Each number is 128 + 32 x the weight over its row's rms, rounded and kept within 0 to 255. Layers, rows and columns count from 0. Numbers have three digits each. The size before them is the row's rms in percent of the matrix's.

# q: layer 4 attention query, 384x256, rms 0.0332, rows 0-13,64-77,128-140,192-204,256-268,320-332, columns 128-191
# k: layer 4 attention key, 64x256, rms 0.0333, rows 0-12, columns 128-191
q0 136:112160134112153121163149080108063135114138168087130183149120092118135141141101159169155066135083160138137166123097143130050099174118085160145091116127142139127118133129077122127185084095138123
q64 051:128159135117139111158154073102130060108149093156150160056121168127173165096113121134090144135106112090111130153180128161084082085165147101117073113070123126128177120102090113144099138100156130
q128 066:151140101131164133129120134094140148095123204129066124068125120148151167141120119135164124096124077073122049099110095126139092118041100167149162152111160187173119177134112108142160119128093134
q192 058:138127156120200111113145165186084120130104143154118170083115121135117107103050183131087122105179133113084164190124114139129096096168125135076137123140079135129110094091127124158083191148142081
q256 088:083117157107088152144142138071090125158149167116103156115152141138144162160112118123092193148085177105131141070140108109106146155154101124189130139171128112127141141154097104125185136139149107
q320 046:090166149179134172162144085108150148103120111101147170157111145212184115182102138156183155149108147112116147143114214121204105126104049121168097104108161091117143072110110081153104122157057157
k0 068:074181128152172146092091123135134111113069127095151141154129143099177138086106086157154136146130152162139155163116079082107073090136132124122147107147166067100154147089149119171162150131154105
q1 097:132110070081147126174108133117157135105128126069118118056113097097192114131110174166165142167143130176125167153146110108076143060086108092148144107114183114129181153145162176100146124133105115
q65 069:053133113119011140084153072113052170086133141131118120143134121124126189163083132118157158112132125121135062126063132123065091086113127165154149096138128157188166170093098148094165127098101114
q129 085:183096095123073117088144134132170136122122128127130143106122152113102121110112116121214101061113092126077106114154146129133057118110056160104176079136189191170108175150118114139120126152112125
q193 073:134110155101143132125083085147119180165097142096107181093078075134095116151163131135070115186094129131125172112102122111131105099115126139141103151105137135104039110099159168147128160131145176
q257 087:167133063127129093078153093121154160130205097119141100109195106074090135079120118149047131141142140180157048160110148132098095094135133091171178118177114081173122151100149103132135159141152096
q321 077:134128116151118121114108102116132154133146142141141165135129157225125112119126097172208099074153125106181113121111114180131164116135056170153089117108168138156129093105190154116126113172130112
k1 081:146093174152162108089159083111165120122150138119126158077027103107121149162118136133102095041099174164099131154167132118138155115132153102102110124164113139155132098129062154136128081073127101
q2 100:126142162137121155144088124102052142127166106117107127117153130137168096122151106132130089105101142103105095118103148129080158161148088153167126076112131110134151089109103111082171121126115141
q66 071:068147108102045144105160045103084113116117135120125201098108142132143093124181101135111152137081070120159127092046085165140159087182104162154142091148152113149160099137113071130147128124092169
q130 068:135105147188154140171150126133080104141159136105119139144126142181123083089103073105187106132153122104086079123150118165098084084158106095190119127063136145190089122161125111130139140103108197
q194 073:116168126076107131134112133122070162122104129130157134096031159078155146125114140126133121141131164123123122155119095156145123098168116127055069129097120164114173125119153162108102167167120170
q258 091:127122168126114108125080103124130175098147174130155220193033087189136067159096104101157088115111150115113180094118155115167149142084178160153161103151116199156101160180106154142160152163109140
q322 072:151135163140128128181155108129170194181165151160142141120120166164192083149139109140122121079111126086121143137134173100109148101108120154135140072138126134089181132109070122116122105082140135
k2 094:130185116107151163152117110152181075165068121112130147162167088176189135108044170140163093158128093100114128183120097108084097135116134098166121077088162094119145135108150178117146078140134066
q3 108:143099150153146130146142166124151104098119077100148085119154129114081157095114124162124134080122107114158186124140148144149193105129067168096088152117140131121085146150113148124174186096146212
q67 081:103089136149134092091074127105158155173095110085155093155168146107115111170090103106091118073127111127114146183175089149103119146143120040157107152153126088127161173108090122174056159138121106
q131 090:079127152080108077145085172171106106119153162145103140166156139160085131055142193157079106119152152123117139113122134168106142160148163099069104050141132157071119140079080133168171122123116122
q195 083:143135121126129111149188129177128114147126077108128135151191115115153124150105151092101125138122159175068140126098145113180116095142067105130094117123113103073174182163104080118165105121096076
q259 098:136113128122219089156122132135091122107106074159086109098094136100132157122172129083180136085153110153171139193151124118114090121112143077083110090128090104157130111164145152093104162164092141
q323 087:069116122116160117108056126087111048162131131082140098155176108153145148072150127115160130169149199125151081149147109126146153182109182104119177093106146137103117098136146080201119088155124152
k3 093:102131122183117164113147117111147221148141123141086048157118106106128119140183127133138092113119168154121139122099101110081125133112158066165142172102052128096091169114164133133127173213124066
q4 098:080177121115134083139101160117135130111131107107106130135112139106150115126131111125154123163179102071150121184137117142135089151081098150063127165070174107145145160108162167171156115135137098
q68 084:145104078132143110183120171094163088130118114141107082165152117119110153114132130145139093105132112064101152112091119057111106127123152148109084150142117169164085147172098178103167121109148160
q132 084:135138086068135135145094199127119157132145191135162168107154108112132140108148186090133169101118142130129140115106160184104123100054119076138156132104119136162109135142068133098133079151162098
q196 084:145090138078124111115154136171133115069132127154182110113123124105148093119154066110119101152137151064095103132080166152108121087138142145111141197159082147223073155162197125126076120226083098
q260 100:137119127118160137141099134107147106117119115118142128138110120108123055102113082121171125108144142135174101157154165143149163149127183116096167175108116129135113134077103176154133107173107039
q324 097:138168120084157102112185161116104150109116083140134110174156127029111104119131131136104134147171101120151091103182091145143126112161133125106113132153139107116080167094115156139144100101138140
k4 102:175098107217108119137128136160126041165160145142129139093102103142163118139158155134118149113166130136118138126117084078130173034120157054150139150117128137157075176171100146117144091132156192
q5 101:160133148150071066170158144146134123204131082109066105081103125127177163134118139149154081144119148098140112094140134112154136118090179159080122152107145142129131098079154199127145122103163165
q69 083:109149144146162165089200092131092128049131156116146125105053172089086163099158094052110143181121099089084092118076133115094194126098123153188105121139136106116084148083154100099174086123117110
q133 089:135116117171195149140141094112128186113144110076154082080141122104137164144144097127145138182158133103109063143141136082142094151086103121085161167156183068127082139121126107120193177189082189
q197 079:131151124118133114105077105111135115104134119128071184143059153174093104135135168134128133167091180124120166147158151100033109170165087148132172148064164122090166029160133084166082143180151113
q261 099:166147108094127118147181163080116160173174113111124098091092108100105175102145144099118075107177129113115114095160058106104113162117099111118177109130160109193098130129152161155176176174092163
q325 090:174090131137090100143163122105127142095130161145113157106081144095073185138085174143122096142116101139162132116111118109135135100164127097100177150101135151193089107090045119159164130151084130
k5 100:162141157101109154116097094111164142175126170079059103146104159091147135134083082182130139143085137069119142089143111058075081084168059145152138096140175108113107160192114129110147187140142169
q6 098:125127178129124131137138118126071108198151180142112200110136129126124151124091134107172127102114171175134129132105157101108142113181184147136167144119191140127164128084136096104134172137157106
q70 084:162188093142089133144127157147077156108146109097138112088090168162126078144116148129155091116123120123073092139113060122130079084115120113107112140104105106151174126094136109084143103161141050
q134 089:144121139140184151116096159053110125057161195100142161115171170100112153088070131092152125139131113126157127172108117076126083125102050115094150144149141121152136133184137129150089116158060103
q198 081:159138101110145179144130148165122140123129127169126133112100213091159121161154159129117112136137141113126058116146161102075202173099125151153149111057199136112067149124157162083070090156126150
q262 095:106083114130132120172158168120207111125101140109175153101125112113121080133147109139067095171149152120123091080081092107131133059151133080064097082103169142112166152116127130115133155143065129
q326 097:153123174066122120164131146106152102138102124140201102155137147186173133121073128172117117109103167070120168113129170130113082146099134169142147168102136109125169172111194166084153151144121131
k6 104:165129129088097095151134084166168063175128115131163186088152138148142143103129091094087083157135127124124112144129148130103180136129074172111147047195175144123104133147131137066130098064146148
q7 098:128074112103132174150158139136072123107160073103191120062122124170161155120143114133082109076085128168125048110121088123113104095108087095126118106104175182089111134105133147078098157129117110
q71 111:140154127122087162081121127163107107162098065102120113110105106169138079149079134134163098150154140146121076171166082126164109102140165031178139110155135132120181157120134142086087113127127091
q135 098:157086127091115151095164120109140156160126118112178149106092081111112092153093152096174183165187111136070133104141130108086095124114124072092082182131159092158089158147120121150083090115157135
q199 088:120112084033151126159125160133072175101093078113125126115144208042106118140114116119100107163132115162148127184104112103087134114093078130060185118148199141112080141119111168138137144173154084
q263 098:088114094169086169108116130094109155180160156157064102145085122097098161119183132127066090186098062101163147140099114117158057138119200098136118107173116199104122114120184154111192157099168178
q327 108:143103167145134102172116186136120123180154053111156071115142074115088109112149152117132099164146169136145111137131118139128092126135205117086150183117147111116156117138155112112136132143138107
k7 092:123121114150118106098115169150120129170186160102131124112134111154164114142078162099115104183141118103157112119146152128095115115088130082145163135155126138156084137133066140148108148114112091
q8 095:083149225130146169112142088134135150140126151130139123146120153130081165156128085122089122124144134145157131103129171100114130097083109160109090132036169124131108109137158160058202129123131149
q72 104:144141115157103151109182114122116116045150168179188196152091127173122116122133149090040119134112140081104155106098158121162191089134045130169185095099193101165127127159119129171118131156121127
q136 100:162187098121128095173117130117107160123125054124116103072112127137139139085125111139159131145155126115143089183087133070166121059131113133154176075140118093168104163110130141170159084120138084
q200 090:125100149097192116140168127158171140154159114170094115136114159135185100094118137150114158170156103109158140170104104124171075118171101090151073117091158120132159150112123120207105132078090102
q264 095:137152170102116141124043082104129116114181171144117129146077118129100083126145172103097180123143140169174096171158158137119110110148111172207181137090148137117127133103092083075124165155101145
q328 098:110128153148115188103178131069127160064185144139123111103081128161153121107136160069072156127110140122146138110082143117128168162139114196149157095123123100160165111099044086102126196161073136
k8 097:136145116146107122122190178126091196121138157167101168150149150163112137135197159063146120160072098108183090106149111125134132129113133096168165181126162105119142079127117096153134072134086143
q9 096:125150143109120125028124133078154141082162145090125166191124118140083141133160118083097110119166133126147141128139113094130138119159120152125153143119086082145113122109112169156130201130133132
q73 101:094136150068173187086102185139113201098129079058120121143115094092180172119181102084070100126187200136079118102106098144120148135081149099116146100088111100135140101159099130142094145101122098
q137 090:182118147114101100124112081158104159183137094119123130140042083168173117073153166099156134133121137157122147147152074109155107103160134130147181147086179105100107110090226069147117152123130179
q201 083:118156107043174225092125144134138128101141123150088096158090180129100132070137085087118122160100196092128131145140113133104096173117089129136179122036190103120152159169104169162099126149146159
q265 095:092131167158127145160097123165148096141092123138086118108187183120147065112110120117077058148121150197189156115164158142099135166080107091114145124107132151138162165202108133174115169124089138
q329 098:163137186135038172161139165150093184176093089142161066099141170179130117106138142122113130096146168116154088163151189173158079142117088104126098174109128138116104102125138163077095152136096157
k9 096:172169159137098158219075112132149130137147117099163133141106159084166118101135125105130116154086109148076129164131169152127135100126110123118143090163161118126087124152128063189174133127181088
q10 097:118101115113137115156141145209083167159169127128136120182156121152114117129125134210136085087153120098168100072105128112039176105080164093133114119160150104105141114128092107081123079109180117
q74 098:171121139194100130087101075157091100159157124151156167150106197105098149140138213164152127133073057105142116141100110083118070108122054052145134146098159101094083103117107120146156143128139115
q138 098:120186132111117130153121094069176076134137182122167086048117113123159073101104125148132132087156110141074100113115177081111107153101051156189152117126158186156111206130147190086182120159086129
q202 100:186141101157126095133184102166140173112102096140087194132134151137071077104139151194095115156147120120080154189132190070128139072056116064096063139131112111130101056135176121203141116189125077
q266 108:189123092120158132146114124201159170130086094102107131120135085126124136100080166149138153104159129103127083082106153114108160130161122125107142138196159148164088131093140134089151128136132143
q330 105:088087139144084167106134182073156103136101142163121150062184111088139152084128147080170085130112110222146165147117143173136142096081162095109185078150109153180174132096134175168137113070187120
k10 105:088082179114065170122084093117124166187138154072076176150097177082076132133151147163127093167105122057098098186148147160157092148092076121117133125186113159128132158184162128114153157120137131
q11 093:165109096102122108113194107142102131099110084211164108144101157134105100144058119152141121064075163127196076141155082136161098140168124095207140147182164143092121083092153089191123126107131153
q75 103:105138161117193185133106193091127109183194096129160087092165108147164112154113125162134066177140126135137127189135116112120142119146086134091114168127144146168157078133160103114125144094152105
q139 099:141197086103144113174102118192092090169117070138123153149126095117119141090135125106105148161056112106116095085152140122156116103110095077164142096105137145155122077111144110156126127153130125
q203 092:142104104093154146110152094130096165135140142145105115138155157111133097157151148092116109140181080066103109107146164097085103138137174139144120142091158127166138181149136128156137172168095130
q267 093:182092181075163133098119147064134085160151135049080140133189092160152142155156075114187153191190152166137176149160165200156163130142031101167126112085078103105075101130144131111142119133155133
q331 107:119180134068128164146182120084117114152061090089169130168137102114081125107138090141148087150155122156107080132128152134156107137150088128139140111144141118068184112135207155096102094094058131
k11 099:152170159109116149139107091115163139185160198116098108081122083141127188143099094134110130136161107110082142158116118174067142114208158134139107126102179146177079099169107120132103147117116091
q12 103:150112099150145096118160155179108132122096125102099171069111133148160094127168148140127251113126137116101151125123113170126166132118170146148131167077137103122146138132092106153045153169200086
q76 104:168169195124104114061121131143155119130132096142134132056112126069143118091148139125144142098136123121108064129132120150147180114158121123129166141105103149174107147172143176133165184150103145
q140 103:129170136148111141182147146160158055128097109133146192127150108175073098128153139092126102152089125146175169096124145110110114097120128050148068139125076158099177138122067148120114110228099109
q204 098:104084113063155176161170156110174105160120077146104138100100155117122057162126103126080172159192175176148124184114158088124122129092115166099155118081162143125102115159134117132146103150106120
q268 097:135077142137161114164140121136081146183109157127098168111125133172105100142159153146081191126110097136175179103155088115097141132098149092116193217120208117083105122128182078071089108128065132
q332 098:095151183175088092126184127186106181183080110215156128125088106119065149129132141126074115145146178145104167115099147182072165079127181173106126081089134148068089136162135118175145092103082098
k12 103:111157121095120178153135140174131106123119137148136176137117137169120122114093066165149138101130093164189116168112095113113066110104145163168129151058157159172107163080195144179102131072155156
q13 100:152127124143129102149081117133079162120119116138119077105123163128120149158156151082117063165142079118085143065125124147162096158142116149189079155130140162092139138171146156152142147159127152
q77 100:120134145159124097078126104137139119155202123060061113122142136108141142214123153160101140134114155131147112116191121080106163181112141140130160126148159112115170161119132163164085113169173121